config.yaml
rope_base: 10000.0
attn_scale: 0.125
bias: "none"
init_std_qkv: 0.0462
init_std_up: 0.0462
lr: 0.00355
beta2: 0.99
lr_head: 0.00668
seq_len: 512
doc_mask: true
train_tokens: 207700000
steps: 3170
Each number is 500 + 40 x the weight over its row's rms, rounded and kept within 0 to 999. Layers, rows and columns count from 0. Numbers have three digits each. The size before them is the row's rms in percent of the matrix's.

# layer 5 MLP down (transposed), 704x256, rms 0.0803, rows 218-254, columns 128-255
096:504545499499494502535480509542511528454476575508556482467499530530473433479477560567494460492530511568476550490476465549501455463540477526522436540576455528439489513475531467559548536493597503530495510439492488510545495516532539533531548425544549458538526558545466435551471515401399467508523509546459501508480584566549550472512501466491390491454560576437531572492562446480450519478452
104:470525494532427440491524499523599483479523472516523548521583453455476458556524560442502506536465517534487525462549453539495483512497502532505482486561441485533487487429549556557528591461460614456487449535536526504519531543408604538535443470509513448504615541508513469508490442521512514558488476519438459502485488552520492531444462481510520479485549530550503510466532499550529527556438
103:493478459451534556498513503505424484496559501523476561535470493493462507551541507483524550464473456508431517579518527459448503455439520506561519506503510496412533532426474535499482521399508517496498525526534513542536453546472451515573456472476480539492471534460453457496478560426487556435460513568503471460499480485443484460535491559464458512571514489425524519492421473426576525552502
107:564542452465522548549563525444465501540504461428566535479505525509443552534487550460542453458478466452468493572547509518452511454519574530430495562558482483482465520450489485523492530531509474403470470511476536501488453541498519487545530393511500497563447560431511496507439523439500559391507486519497503505557474525503485540470518479499569543422499481519573473480503504545424480460470
096:454471457482471448503496501518554488479579456518527443463554435492485440456490502420559527467509456519462510541533506467427532527508514453519459482512491470463577446484524520489458492549531595527524531537532514529516474514535528522481498503520425479477495441440502609580529488569519475538519486486495478547491477488446446505462545488497529413471485517492482483545476556525489455542478
092:515496482473553559475528475457517484500450490479528483431494510503557520521493421424511542504528480454561573517604558452403497492576506547488568471464435505436526496533445453505490446418464568470382472517454475499517417444467548513448525574499487504557498548481431467521462481539463547550515503509520521490491491449510470490530486531470588528440509529523481538506512436455472587440462
096:509403504490475489498526485500526501560434523540561505518522485497444497503532557443501581430513450501517523497467513533430468462511490407519475463543475467500496536504478542496438489522527481440487437453520598480459531483499545550500548481504502487424559517501480484525535492531527478476519448460502527534521511553538538498533472513476583467553470448522469524490497569585520517502540
102:453504458511472483542501477507517559443539434508507507457459497520468476465473497448513501517493467521488508528528546537519566498597395476536489484530509488459445565433484423580531541516522539381545461499411483488451448431514499487445554429483400441563502557537495480473469499436505501488486512573474556500573449475514494479431491500540531499451586501508536453477537453394491575557491
107:565437568483478504469538520508503525542520493502499560471495481502478549467458455528412531579555491438490507476505550483482481494468545455444535539586445525494558499478478511549472476430489511541473485431457468500525440468512452487531536531477493535464481552459548409522486464501470510469565538447456503472495480509516496436462485528404559622464454452497483543498483435401514530457512
096:539548520511457536493540484513477500491570443468515548464532547461545414558481425509536532486500488487509480554488528464457538498550572513465453579515480485482506485470484594501460476502502574488514511436448422472486465483484407543509497531462503458517515483468452503488501452512455499458476547471449505492493564582482449478476465519551427436532522552594517492553549472540511500494444
106:509469501449529428473463596472500532477493609478517475432521487575422479498454449478472547543525540484503447502479455458555530533504513422498442448534514553522551473507522509512543545519509485491422574576493535496498499530428494480446446440476538511485539473451480519548522504501476472478553512499544513524472518479467505496549572486508460537568513560524485495529493519490408488494555
100:502478468398459485442528460484522529423452555546511475503455536479497388410521490540414484490544532554443505493535458475566545499528398474475617489532494533478481472497471503478536493543488497545483461502492487550450452481487539532475497506508484454492488438439551543478441554516530558465449572493476519571484515578442524492471458443443534424512508465499485491490404523507466526505531
087:581467527474459550518571490508496452547526483562477464458498474534423443492569539534507518569560418462473531600462513551508458525548569522516520458447556484447537495417490461455465478528504534517541448498506515522503557483558534504401545417525470488540552517542460454515574519493491466508502477542469463495423478539485477484460511458554449496492595487507472541527518447537477547521402
099:409527548479455498474487478443526458492557506507570494499439541563490533533579528565496552501463501519534520483514495455429532472382528497496464473506405478462458444434496478499535463485523507439539475482492526528479485536480468552472507567524406511564507458483498508529561523491548463511473493413458498482474451540425499492430414420502484521508520568453419408499503562529555525503471
104:465482441461468565491555561481520490494512521558480484448510482498505487516511511508571487493386475526511478505498438542500495522555494574609534515465456490505381501522432541513449486459444527482450509600526493454456517426510469510521512557562510476590531524523495532504451474468547433568549447446458440541500487498479490499487499562569485489570540490519565412566477483396442507468483
105:429571513493497517531484482538566493478561461513477533529448472481577550458518468498519481416467495518552457613512492458506577530444528535543496487468465453557453591517526495461520518495483524540564523501501493426489540523505541465495474399571556551531466521496470449540450520470461452554480487504538565490531469467459537527476438451577529527455509527475519519418571515494517538465480
098:547439530469593575512553530455567514508512552476599403543501509522580499536552571488494510425473549515477528509438577493487465541418414567426482444432487517538469543511525571529524449560568449490557478448497449440435468472529470460475508506530562523523545463515544450454484503498489545439498453494516521421479490523491541493466532479502467522496529481501465393458472537504519514443552
105:445541436506497479466491451483457500468483459471478515494487459562597461518534480529513483574460525498410503502578544454522487440572478490500470517507477531509532507499520492495544519550502424457499539549520520537531546494525434489480520546502446531483471484533513524517499533497502481533498513485499546546493579557608533484393499476468546500546493490442479556549356520476522461609550
101:490496547504444481542543522484532470536486514430519577554548445520489475510521424535551511469487536472480454543495528460480547459525473460467529522483485511533503469545543535484455537491517506539578493564513565453471478540504465500498392534531494523525477506457474500561443441549532492528477542529543517455510518523464419503507515537571479428504438508477479458503525513492486564487481
105:516547601479472474508475462480509503424545491498518482524491538499483562625423520489515474458464453519461490412413457554538497555493511500593533481586455558448496454597486532504400435521481484488499432538454482523503526506499497526533470505521546513543527472480524458526429442546546495538525426525506518435528487497503477577475482453527425497481536497552495475504513541504536568457472
099:523491512458524477571524550527522498502510546511545486456505503504492460530524500454529483526509521461475441617478509536453513453510484545535485460469444524590532405545556442495529551511493453519448481501425522406562467498457503561471521559474514512409481430403440470493548500471506413437486543492454478438497497506498535463419512505446565456491502507518495472497496495505421493493515
098:523552566636505503468478549433522533463451541568522512497556486462432564556514468437520472454508418517460504476457480460478429481450494544520496490487516533524514474497483514489474495494525464444460511502441492438504549441536457462553515473510416544440491433491471448464453528507509494496549461587501453492461561498477531492610529503500435484507499487434578502601531442449458560453542
098:528346444431530526496560516489506463476459441412520469466527541539479445532415448542479490544560541481489514556552504499463545481505558504514501541535577507471520527564509483482522492531450530514490528570576487563509474488432511543438510494496499466505499474508520537495551514517518495457488524455498571414525434511481476504490463492476483471546500590504433509500505474492485476496450
103:514559465504514513554484405458484528428558519503558450440492506498432502491570484502496439501501546535482559498472467541529455526439470554454597502479498499568425473484508493452493515451481496457456467493540495510510474476431526518475533547515525492498486447539483472542588508522466542516526511507515584527463548491528417447507528480506519535422519471580594446479561505458434482516463
100:489516503539511464476455490539493489497526515443496470453544536517439484526473557493481483505429534515448537411484503498470499448572446472474454514494468485524611497509519494580521443478522477522497547521468471584545479504540497549454527558496485493529472443515532523516545477545503450552525540523552484498501537487508535495507491512482482434534489547557524500587535423530514537549496
092:472450525487491439518551507529403489487470550457533470462458423513485558505514515545489510450458495547499445527536460503511548500529463516510493510521502517619502516533538532515540499442460531499535502464513534546458513496485493553551486496522479532553507429469501497484521478470560500476525511454522466489520508534553526477440522446449547471476549523524535466481432605497473537519584
105:503415481473551465518499554478520516560493499471528478578510510568499557491531505544520514506508522527488533481533515437472560481514486474475462485441570503500492540582496496520508523441541497540501529495452509591517491422474531446469556458491442512501528487490491522550505465516479526532504487498571468509372482473479491541468538533541474497534524528511445528487529459590613512550479
104:452458508475427501469530484471445612576471473498478469469463470556546506466532491565522479529500517530548579540530503437546493461529471454457469469529457467473435454545476463539543492532466444489487498473430454555513474521494506442463553489451498527546522450523509498507507494489493512446576563490482458460481477418536497483502455395497526458430451419425470521457499502508535504510453
101:495528500511451432443437543451464514417504500585537428571505450559557543472520495503554475467506425469501501520460548500521560567518526512569447428554465503500440506479495553529496523607448532427490533513603508495521454530469523545514414503485460512530490470501499445496531512519529514485481547432506631387515471546499502542516516519534511528505462520602471509538497449513485537524519
108:482492513416438517547537470422520419446509512478570499552534486451440510475508526485527492516537456565445443511503527518537495472523520536576478530529473459461424544470476490459496484490432496570483419394526478460467515471596463494567496429529520495479511519492488430488495524474469549461498520523546511448539529534518549539437463489430492552410557455501510495521466570504521520517460
100:548463505505475489490499513537459518507542527487506507531460472503443485579507530494486473513530432463465550592534512482498487518561538467575452480477482504412485547433477478501490570536478557444563514528489506519481564488568506510501525476510487544474466506446515485460537538443542608460526525514468505513502491533521525514473477530478521550510442443538490549464507432515522427446455
101:527488507539425481500491518481502450541491501536508527368502479526555468493536504503541505541432456496556533425506494502448440467514549526460569504468484508558493485491473464541567475548535469533472485464527508513451549445587503496485559469448583461526476521529483451495410550496435403530467575454520496427509545419578586476472533509457498483481488429499476476491558524456549446480511
104:521531546571473444442497467527541470447561482511439453534555554466532539461498486580467467507420473482501565484502449502561492496502450550562510514450436509512511458466516509496458485449498565514541503531527522508567463500580490568503469515541419508545575454482522517567556538483510468522404499532435486544562487545455467493415496448537448501542452509501491501509521515509462517499494
097:575473465584525419546470605570528530474487529470508516456479423500540552541480518483468529538490513486475456464526483501510508499541550464409524456484520546543524451506521486522565484533556499535543527514501485490534462545524503470461568563432477423475517484535517542479542525519526435500525542516532502421458529527500454505497571507464473570479532438505500539508488488527502498540593
095:490516480498568505501449450507464545471512499545438501496472503528480527478367528525517425545447521495477536471530494504497458537478537411476463485575462506442532504571464499520429557580508463469529532528436527462530476483542449508463484471479427516519405481493504476506450515493478465495480473559494531456422454529501522492556535501559433520466537553532431521511452480553560478461485
105:448522439535456552516581539462466469510442524552508581484403403493493481508493505555463527528521540516523544507491518398530554487541507496485525465525443507500480564456499556468515448500553477479540441503482517527434498504456508451509539463497501541532524455543566530456499460526473474522534455460492488532455439482542436533482441507491479519379484439553473507510509490528478492525437
094:531446567440513432428556491499528480432421537526510479498569479456451557429500488447517533425461500459488541518555463532468552456454521482516453562543461473556545490477456464541428462521481429550488481531499425504521511462548537543546511483544519427440502534487474498540509524470446496486517488547530508583518520529489551529489465511503465560479506572474599510469505560438448521489574
# layer 5 MLP gate, 704x256, rms 0.0903, rows 219-254, columns 128-255
107:502427493438495451500459485503436464489502493477470480483458515453587544577448446473445574525429458543471510517474530535550474511569508470431460453467536518489525470520578419509497467532400478468492515501407505396523465496512458467482496498474467484487464484463512424494512419507540483469437559514578574475504522452505542508523477483567555499468511518486530534528539524491467445480570
105:475496497510553502527523529490502469480493463591451605502416560592508517561515497504528582496516470466474436476474533453480449466538467582512520409501454487528482478518482474574499512496449440491522431518468510452519538492490457450548576461488476536499487513426450559517520573498513529499483481512508547455465445507495429474483461484517447538506468494490440387466544388502431529571486
107:480542547630488475485534572533567465443483515557509500477517551478543535548452452459491486488522490514466540544509502497501496534487438561441525448484561472512526482533431568476537541478518524499484524510544494530554468501497407429481475504519493499492522460503603515552436496510545628507537536422478561496585485542509492437474457501507412513538547498510564416552497489418451447520483
087:467558469516512559466488520527492438485478618468509460536456464523544493511460435488554440469473501421469503465494589473489522498514582529501478468513489536510561485485440550459490512486476565488510461466482459439400437440501396453569422586500526500517486439493572549598484476522528466503407482527586429499506477454487507473528432482480555545499460501485499489500516438558463499514512
089:472503585537528514486532489429509455500569435532497534435540483504471394525476509513446449445430471552537482460524488456505533411455504455458499508491466458526485538473427463433567553492433540530539433458483493506450487487550564525439469540576496501476508514490558522520483549501586479533526412441477503524471568455503498517545585505509452437484502542451407479520505520493528463497524
095:515381512476519475507481494547523486452543532491463519534526496507519573516548418475489388482491530433501493496473537460506507563456476459579503432444535453504508505495488515474532565504520501534506475464479498521488462492455495495490446499597605549492522527467557514483518525520470582501506532437489490445561508478481537551523471489455483520540499432429553515510475467517476542496383
094:508480476518474500480496542477469425549524504522446519503471495428497570576509522519477518538449521484519516501466525444479513475486565471561485473496542431510625506491536387527449464465478524486487478506492476544496468465529530505567451524479538524484502439510545503485623560555537502533487516488494499530499547498466475535449455491554489427494507440487500526533530582588509590535543
104:553524545457444613492516467566555498479480534534553508524472518521497473551465482525433514500529503487512536517487510526516525486486529489486492515518498596519563532500518511479500457511487633519552522526520519466503530445511517470457521443523443484497461500446582529504456338531492537501484484449547557519526449481482462500491486532465523474444470493564550515475508485421440557456574
087:436474556533459486467389516509438497527534439541537464424493485496496583456579514463454545553485439483466517458485535509523501532430514455523538483493481473477525473432444532446529488448493502533471484499539518514463481522413485475456495559584522540498527471533469506497485521518428475400491429494519449483488518543512510530521503477469450528508501480498485539513513481466532542511519
107:534471545533530543510535525446531585481491479508468521523469511530550545558430456582450532533451512538481545456477480517532531485551444564526521582539520469480461525470550469495508497542474555458555442501530451527456515472547527486506460525566556469526497493490540425456532499570540540490481478547467530461410495437559470537399439516527542448485517471456520507483544484534459492536522
104:561492591521473493438539563437492543533561450522556483483540521483553448510470528516532440590507409512507516486472491521495425475540556492459504548541517512497534477490494513476534497560497505471521488538535511622390484519475555450475524491427519464497502510518429495450472490509496459518506498550460527450474483447489493469430445448507428534505475511511498468594407461527515485484514
089:508489499476472525476412438528547440462499528513583532462481488503445433465476435607448402562488531445516478459549454519462525522456432489523523507556501439478506485518515475533532487486475474502485479479510474458509500481556472481535532506510494507512481520441537457503537526583520506437514394525569518484476495482458507467471509448649469464511527530551539466491434435515480463527538
097:510451498496462448515542491487591498537541493551479479481516485498529481508481561520487508507579558532453429468469502415518502479498466474523509460437506427599518463462516524477457540505561571454469503549515425497547447429477492558496566464520532493429560498483489470469455519487476476575504547505556466494477493500410475476542519550497506561486551582463485548531483582462554493531521
106:513507507509500440423473495537554550469510450473462617488493547444508538432518441474497502458517478505469382534573485496518478549472472482475559553445597504438585547492524487522463550537547497476557517522474478401495482574562438537519418486582508471499491513497471518531460499503525526477503558498416447480485522479565445494556498461515501451455482453490514508488484476528477547499579
109:461449465445535582508463458526499481549461527528593465461554536523456494489500422503498484545451546431539468473475651458510492556510481444449528594468542519407498428470441518480510487535493471525554526482411495456524529509499500500479477526433486464480520502445404479483530424569418547540452555507467546474520542440543489532510447536523542537449586541500496468533461502458501491504495
085:480435500529511572458515466508504447520566499450484559509471515465491445531568488497473519492483530494493532465512479543461499523544613462545559524496521440516522479509466519468451529460535415532439407520485475578526478461552455478530478553474534557513561458519534459512499503573466558435504520489538564482563473531555442429543472487550474475456524456513518464445511437480513537564462
099:504483561482599527430488514480506420414528499490439470485477523558480482534543508566511510492542523529521406529484481507477490497550475472483483493447490520552532450428452596487482526568462446424569492491453530521561516497537516442512476522557500532421459451505446471493476520465532532517503558494482504490506561515549486557480433492511587488418523487495470482410524483494509472463539
102:506489423490521512529537511418527479516489540520542444502426547480499496485432585523487502517478465531489470497494557486525431482477543617532498516505507500459524504512468465551487496508482533479461492505494456529564501458535441447481556536405530541456535394440473561471524511505561486516397480569477525535568513516431542478479487485498488478518468535468457467559584516565518518542490
109:527492580517506522488468543543524543525469579533519509494566532475497493542467459608485498499451466507487488590490518518478497552598546428501514503506477519551526479517545511522470553570518491452560508444547501569544544480548494540451507498535551545441537548499452544469538530494482544531498558469503469466406456591536468516479474459548517419406488466474511467479477509462549485452558
103:442459518457514466498510535500512469451501519509457532463510560475538544505501526565478507445591497497498505478531502529500476519503451431540546517507501544482593518420528459546419556536458514568540506519510518498457473503475553463507497460520466515460495568508537578472489515512435541532517523454516512556422551573454466487481501465477460460455517459514529480488488482400473489528541
102:523532486479532510489432526505435536495494568446508496482501544515435508502530505528506500528488513472502497534545550483537515508464517480436521473490527471536438549548519501485520580472372545459492521524478435505543515542512511465556440442531497559535451471562454463539517510428489406522465487528484476481445511566521468441430504511520480431454527562488527453492487557487533495485585
097:500636466484473514477449552498510504488577483500477513455508512437498519469491455529529568555492512496504520531447474511423465526532536498458522459526464472469462478524519512542452536489540508431507534522451522499504499537524474477473437451401522489482503472544499506593496537492560542476514441490544458458426484500451589504522489532482469496531426529438445495540515564507487491464421
111:510520520419580505491472539517510433449518474449470537480523472557405505492553502497513487474492471574598486537496557483545475479498489541463472573498480505511578497523483509612479561493502498548515457594462475545473452587544494502487500471398438479554497521524527474457475463473458492461445521531478465482486557520537513437498523498527502439411529431482460521577557476496494555479440
092:496501511530507504484441499436564491497452546557522463519464490564470535550473501516504543526527453499469497479533514453529569463587493414516620488482506542443463507558514505514505533522508452486509472449583545513462522498523493483505477487505475477525473533577457456495450510479407470494604526447508562502578439513468557457502482450513523490486509550523443483442520452538501486515457
083:466496482469458559458481488536492502504423494502468488520582484481514436539508516560525546508546478519551486467503510443525464477432551438491562496531566454491541485477491507510501454498493580493554506486514545484523487508469469459526496505453452464477528433539471492450545491457466445464526557473535461552525504496418511496512484499559515527434504501488408489590481501432595457511468
109:459530519473505508489477463511463528466528463421515434480493475515494526455491501518516526575534448475492449507501528525523498360474467465560402411534476501515533515520499532479517545486545529424506438456539457499469464554524476544513446493535486493480542487532479563440445487523449519497503556508468494544495561447532510538493491451554507466435536493541457483444509540491482477447492
107:523545488554559459511478508526449559449502462483496501466479454536499503514463461540529522476537521489486488548495537469476517440543509535529493508502502489457481528427527423526546524532409401501474469480512481390534511528567449537533510513520474546552441513484473469483535470518466557459557445550473473528518462427516486503555499385542505526492498478503519521460450543493513532502542
097:491539537455440523484528518501518478432524541487499478500575475461510531556514487467572493449531575430440453490461571472429501578471518512406433512534421503486426554494544518452527522456537488451542567479543467440517448571537536458500544503529480433502550510482438526518483447577518487505533466472569572447505468530447473521418480523456411478529475518512604503507474519512522538515468
109:501463520566500448511491526425519488525448590507458474567509490538478419518530451499461551565524414507541463444483561510506530503492431516556454523502505515507505521433415524468484533473487482536468456519465495508449499463502444526509553476549538510537518441580488470469454510508595527527434518494493504449494488523467562566385499451506476500580506485477472512531508480560509559519445
098:464453475543510440509526518546532527545559440481564538502463410528430508527459486516407456487446507538498514529499498540526486456444477519575438436485503464438479546512454491508501528498565555475604505580417547472457523501528558508512521508515536511515468499519456501437494512526468485501481481497507497553497528501480500516527525540412503508496451536517431568544529500542497487505487
100:473456505510489567502431541562577439562464527560514606514538483503586542446551436484555504516508499507458528523509480454509528553521496430469392440459525532494477503435451571485433492473555536424569524416502503446477508436428505571475465477536479468516515555506504416462509529536505508411492555461486455531469603453453468521536524441540540451409528533484515567593429507473433511509548
112:486474514478502513511504497434479558430454481554508489492479472534540501520481542468505519467552481442442460501546529440531519527528503505546467456549540463503504465550557464413516608497531510485493477506593543465499432527494452456554468482414544465535471538490493466492459462500438502460540511543537514480510498443536479436553482504527487457455541550508461475543512518569561516575483
102:437450539445543522491461524467466461429516406562487471483547515500461535496501543486479524507507462509520458463447551558478512470550498561622484527487497578507484488524563501589534456546515448493468521513545574489518450534489530514424523510467505453545530551531464528486483494442535564470530633534453514404464486493516499505467506467503514451508526505492577481473462549539474441536503
094:537485538549506482514491498553474413552491523484536477501462534456516460528489502484543508549546503507483526500449535521545523466488536586560477557530511536516471466508504481496470471543568490501488474571479545444505591522596545533512481514521536527483562431493465552533513460484495454514481470473510531509491523494522516438563460485529606484470418446548537500460490503552472543456483
109:506495463535456536573556462455447524494472488590438442511536533490552503567480521537505513449481543511418417532507474482529540513492541450476518406511478491511453480511490468522566472498480480447490543578494405482558431538504457483420565454467489493469530425439542478479451480512532521489500448586497549547483572504415479523469567447553531482551577494497504413491482579482583490479510
092:544517461469484551468431523502518544561527522450478455575469458512465507522603473543466466427469466486512401559556428497476477478545512516529562485476574496483531542423413486546555523447499416445504564583506493518526485526510519492512464452479472479531522522451512506517510516491495453528488508467533474465510517512519544419501461479423530532500494491410512524532513483497469481548565
# layer 5 MLP up, 704x256, rms 0.0903, rows 219-254, columns 128-255
106:533471556530534490566587460483526538539483494569489479527485579434569558463496459588513541524536483468466526531459555543472515478538521415513512558523471467531555467538515523478501511498514503477495448454504499485477483497534454433506500557540517521517485484476526509471477542486416501537595487494512500468504498522473465541509440513480521537551481469498516549543561570479510541477520
100:440457514544534448480511547468463516539465536543496602504501501529473524521432488506558537506489529444501464456525478426411552476493480562455459420508470508454475561531526492569485564571497433525487553491488507470492520470491502430547518457530520463499509510524490562479502456516531486436545521459529511428476519509500431463489487499493488538529417560441473453544516432612462546502443
101:530537529541548511469561511548461532463428414534559478538519554490491426508434538577532467505461547558526494510450497488498520517602470508581488429546517522540451540498458566501498443487499463485510470531516483519525489506449538528504482506378520551508577482498503506552487482563468436398484510539491496471518479482474509503511526566503457486560415442556520490451495440531456534497521
095:437509485536512500465552539446467560488440490461523515470495515490454459493552520502491511541578475475427549431494569511516512494507532478554543535529517534400495451541493495478465511419430580507505542443451471409485434535484400512505478511466501538571500526535576535478479493540454406443531519462498460486579504431519445517537550573556514502511453514523482451533518532538481487544444
097:481440527507545484470577458510524484557503520467485492523529497520496480509536468537537448478482472539531493446561546503525501401473445489522513537492503530484582556518484551416537486464477433498501490556472457532451507518584613516516475519510483552551521447479497451476491571491594484479502454475574537600446473470564533444553521476603483465442584449499417460536488537496555541505526
094:516470474488485484490557548534533501525513522511454478545444454468486502537543575483514565526464495504446509481530433489509561538526553503487495478528491466470554474456445475510543512491527536477477501468622553510487475499491464491523541484437438447546510489467467455551521532475481515455554403536506468517491499521476569500611499496470467461428508536455540500511547445571498472502480
097:483486541527505476519549487530493522526479441533512519508520546476480573513514566516483507550476393520512523455570566461487506442519493539490487499466487508460496502506500464513519479558470470457554435487375415457488449509552543497508539443420470498567534577481484502529517483462452436450471528527404586555515485498583510497479464580550517511566491447556464503559473473531450497492516
102:485486503437448522510505421476559566469483532557504520491553495464558546530471468558486498534577497477524532531405460480480485455533534522420526465523546515497502482457456507489468394506542556493534561508555539510542507460523450584517461549457476551414493470462544570430532475505493509491489539440453537514451505468448540457460477505504533583561491418471511507460465547472475497498534
095:469476545484471537453505507505442516510495468503476478486482509422523542510491476560483500449531482424494479462535475467559529511533475458553475496481475464497520463488530582487590558583547497553450438549524427568436518586415428464485505501532557515510470501446569547521545512525509493499464488582536471572501497482518537485442509464480497507558497563490498482529555536501449531563551
102:536484498514550583473454488502504459492493500417534432456548477511474398558565509449564442498494524479414548545511536431509497466462459505512483482480553438555532471484572548454485406427525479522445433455455556490436563452441527489480506483495577499492585596411467549492484500528477493541509476525569453518506505550489479497446559495538504500482529520545416529526481506478484467512567
099:483538449517482525507525608533468542488540473560487526549495586477492424425488513471437478441491497513431517490448548460479480448524370527521536516543454486477441481444467435450524504471495433487501451414567515521483479500434465542514461494586537522489527515393506587461500507465429537468498539558418483505500551501546480489443562533504501489452463518482520509477472479473500478469558
089:402510473530472544472476553561494588419533528466437483538454441492543537546518505498497495487498486465475461479515539513457534516462526422499495501529451482517490470552456511553486517458494415495451384458583543496503471487490481478496518559535541487403551538452491543546410543495501505503513439547533484549533458494487538517513476549518521512470486498527542412462534525530515471559450
098:553526451524531448431541502508509523514415520489531500529474487499538464524531472538560553574442442523492457528516415483447517559457439470457463526421488451531475413545484431489520462472437531439468558487503457482513486554556442518476478520530550551544510501538524478456575411467535513510513543515484494439514543515499488477529470422451458457541531575479417477620511545468514551510518
104:455487535452564527474529453529486457506499532524421499426547541465494508489562494447518550444536476519556494496525478485521529525537505535576464523526538512516460527480494446490527432482511504513460522521475501480505455528473525576440534548495517435514521482479536479545507480537472408492479567406494552474483498496541482559481458500483481496599473486432523474524472510475525541527527
102:500482472521445470495489482497427459510498528545470464419500384478526470552445549545474523513490480506513484474501501372528473533545469569541519458497485441496411486574526523575492486492514461482494518460512465443566516506537431501536477585421471505489571484470519514545456437495609505428530431470518496438510407551487558519534556498508524473596400503507504472443480464542500485476500
093:509506462495516408542415475477491530493509487493519563469547451448468560470426487500602473501442434460553452506595536497494592448512517497574425517527474513430513476511477488560503527499483531499482481513538528501565551460521487565485490495503446446506523446495569506481488489459558532484488508423440545563476467526515424504543525463518472496473559532479526527485539547571573474483481
106:404452533447497517478473543575488495446464456500501498445537502511518545535410555520517468538471490477449534486466515456451564500563543434549488439500481503487559422550416470517426493549506521447549495500491519558575557501467385478523470493530537494443530546488515526493486539459502471498475564411495558509484498463485470543456505524567607442490490500467496539514505480505521502480471
102:474500478547468533508520493525482545433483486482552534491539452565445458529496498501578551484485560477450442461554506480450479461491456486540445485513468583504523464458491517513486563520496526461489509551537539522460527491488483566499481542512490474520523511535469492553464444555489514560551544516521490512409483469536451505521500486574474484469487475459502499438467487526448473505501
099:448519536491536411493475465535547489475516577491537520482455480437542588509501504447511444472445515482403509461477532490507535480504475494475530512533462489498488488492470482477590520568519590533475491529523484488518522520500533470566502526459529506533439515524528392490453411574489473493535506498496515527458530497462553525506519497510547468433501493505503478512526501511482474530537
104:513574561489448493525541430498478498559543496515529491526445480504535473503492461464482530486494552481544427513465462487480522516448562433500497472435523492536437505568535516534520466425455454490503402470492512504485516526433549520439535484483466558524465433495479502499483477473496440528417470434534535530540508435512530470482492457480550436451530551504471505498524477549406488471465
098:471535541509463456563441466514574494506527485518528555451452521494560510414599496510494464449466478499482444476527462565426546531448513493459499487481451487482485536523499401485550531455482519519483454497496549626491499500586534507499486487549435488532558528517599442536481452446511509467480416455460554424504575557515558532518454522564547536488549467519506486583474543499542447498575
102:475467535525527522501491474498477502515582548472561559531441543509523418528499491474544529498549466532470505513499478479454500486572550522499502450509506533588529456523574494502537484547518518533478524554580516527465543478507524452478503453493502516521489489470568520444480455498427594483481507506468531476536527458509559493506549513510545570468433588482510560517476532467494419503562
107:468488526561479475500509450477492468477515492493546509425552537515563492561429497534528526540471551450437502497485493526439458518509578504490443428527548495460503444490490514383486541506548491462466496492558466438494557528505447453430529552586514544526517481513387516527489506504558497498568437464475489503489540504495556540476463526499516535460516510451506487509486472497487518473582
108:522448481614508497538499474469449495468467531493530510520492475543486548443495515462460506532506505554472446422600478537471566460534487470484526538507467556516462547543457515499473493542509419493500489535487498463433507494433507498565485499506510467487394513532433518520551453524494507432471555532444546510512484554486517503519523524531531489512566519496456412497501462480469508560535
090:526468443446513462444503458562454510473515540484434546478506531498490571459501462535542621479457504521502519468509470535509502541502441501511488444527528513472489492505497563570501509440446535561544487515417550544496475511527503560526448482496492531524461533517406467521559451468469518490519504426563481529549471529501551477495482498494534500438514437489490495522470537452468495550485
102:491556431420560527486454509464457558483464465490505515412605501530485413534510537451525440503507421522516523510500454473479496554535455448581508498536467421512508536528585489446506517503475531563566502518489541410489485477530403510473491530479486465491547462482515548571524527528502548488498539501531541494486415434482560512508531523465456536460481563464480485539561557504459432488511
098:582550487405606504531495575468492463558484416481479474501515501467513449451480461487468537542511501459558508508486481500483530540457510504521528542506525530424466509537517458390548570547509550400520467475508511487526430546543508481466492444464478479489494513499518455452519498526475435546511556536544483501521481488492502543522505415488502491486541481554472566510464445487557513483580
097:525483518572428529524490500448480592500467518412467527466502509515474476510526437518567511578548604521486526553529506510520462453490487498437501524487534575485524490569483484458571491488502491476545483472510453536526603472493494487499510471542500517488473563551469437457520432447498519510484639526487460519500549544400495538512501521443530509525498454434506537465530534552464486428446
115:461403485573433537541453492498516560480473516557479497573480558474497453438508516528478521510439390553553436480514557487459534485434529532490548514462502562462480501486467488575493512517460552542502515535512508559462511391537484517468543495553498474504519457526513475508474484444513519523463455497513514468491528453512502521475544479535449484446509489496561560489530514503529562492548
102:614421421481535527527545459541472530507456437478530585471557504478442527520536533479490477502514510504481479473500466522520499546507467545499501487482518538411457512492473509558542514481521528495533523539401540543542539534568508463497545523499516504496461537538469418477490560424532551444510548532570549580524452482492444440502472592528532508496522465471478523503484442568484486518475
104:511454526483531540427451481577535514525494455553515428497521499494478511601512544485498574457511461460501483496524570485486542595521526494463498507443565477555488474518473436476524470503453450507458465485578435433440529551476519545530475558458465427593549528519519533566522516489471446510497566490487487509489479487577506517525412525432570536460529543445496510466523514466507494459516
110:466530499538545504509477541561528428455480472495535523596526538454488515470439522568498462498439550599481503439463502552512492535551471474468517420468541454509505546515515550539507495524520528472495582482473492432538476498470501556443572559549474479447465482518454498489458473509523470526460477478472562512502515557506500522394455489531508471496515497535495446514501521525481433535522
099:442457440506501523515516488534523550455437529510528454574483499547524497522513478545456551468504406541386537489510443496498489504475457501520525500552500530515533533471426525511563495528452512515568576537576491536570467512542503435550517527525526500503523563480562615441538493542547561467485481460484457532483486508555474466492508502510489444521465480476578481534542502588475535554500
093:536543528526459461423567495494532534547532473568494550559536557510471508529526539495421498490562500435468497536455527484448461526562552481463524495453483460429533477537521464509455504546571504529485503482499498551465516508489533468538514497504518479508504470455518432557523507471529477514497493470459551509545531428443551496517508471549404540580464489512421525512512574472532534584470
100:480473465502506447615510554555422502405499590505484506502535495500477489525498474513517466442486577545512533479523492552514504471471547445539478557489445488510511451478532497488493478479491380508519443561505397548529535418530493523427480493537470469477536465407530481552454504486506461492493529519533564475510531485559511521576497523498491470519524475548581557487568483496524507549479
093:512459553494472435554526458522495456527561517512507546471438519453521549526469490505515538549479501532485549481462511540525542461518466472484561518482505517447538510540468446506549512519502618471545510509514525551446592538541452504479442546485513498514506500550443425453476482485503481499505496481446517434502517533431440463463444558484506461445525537486480488512596535444465466495506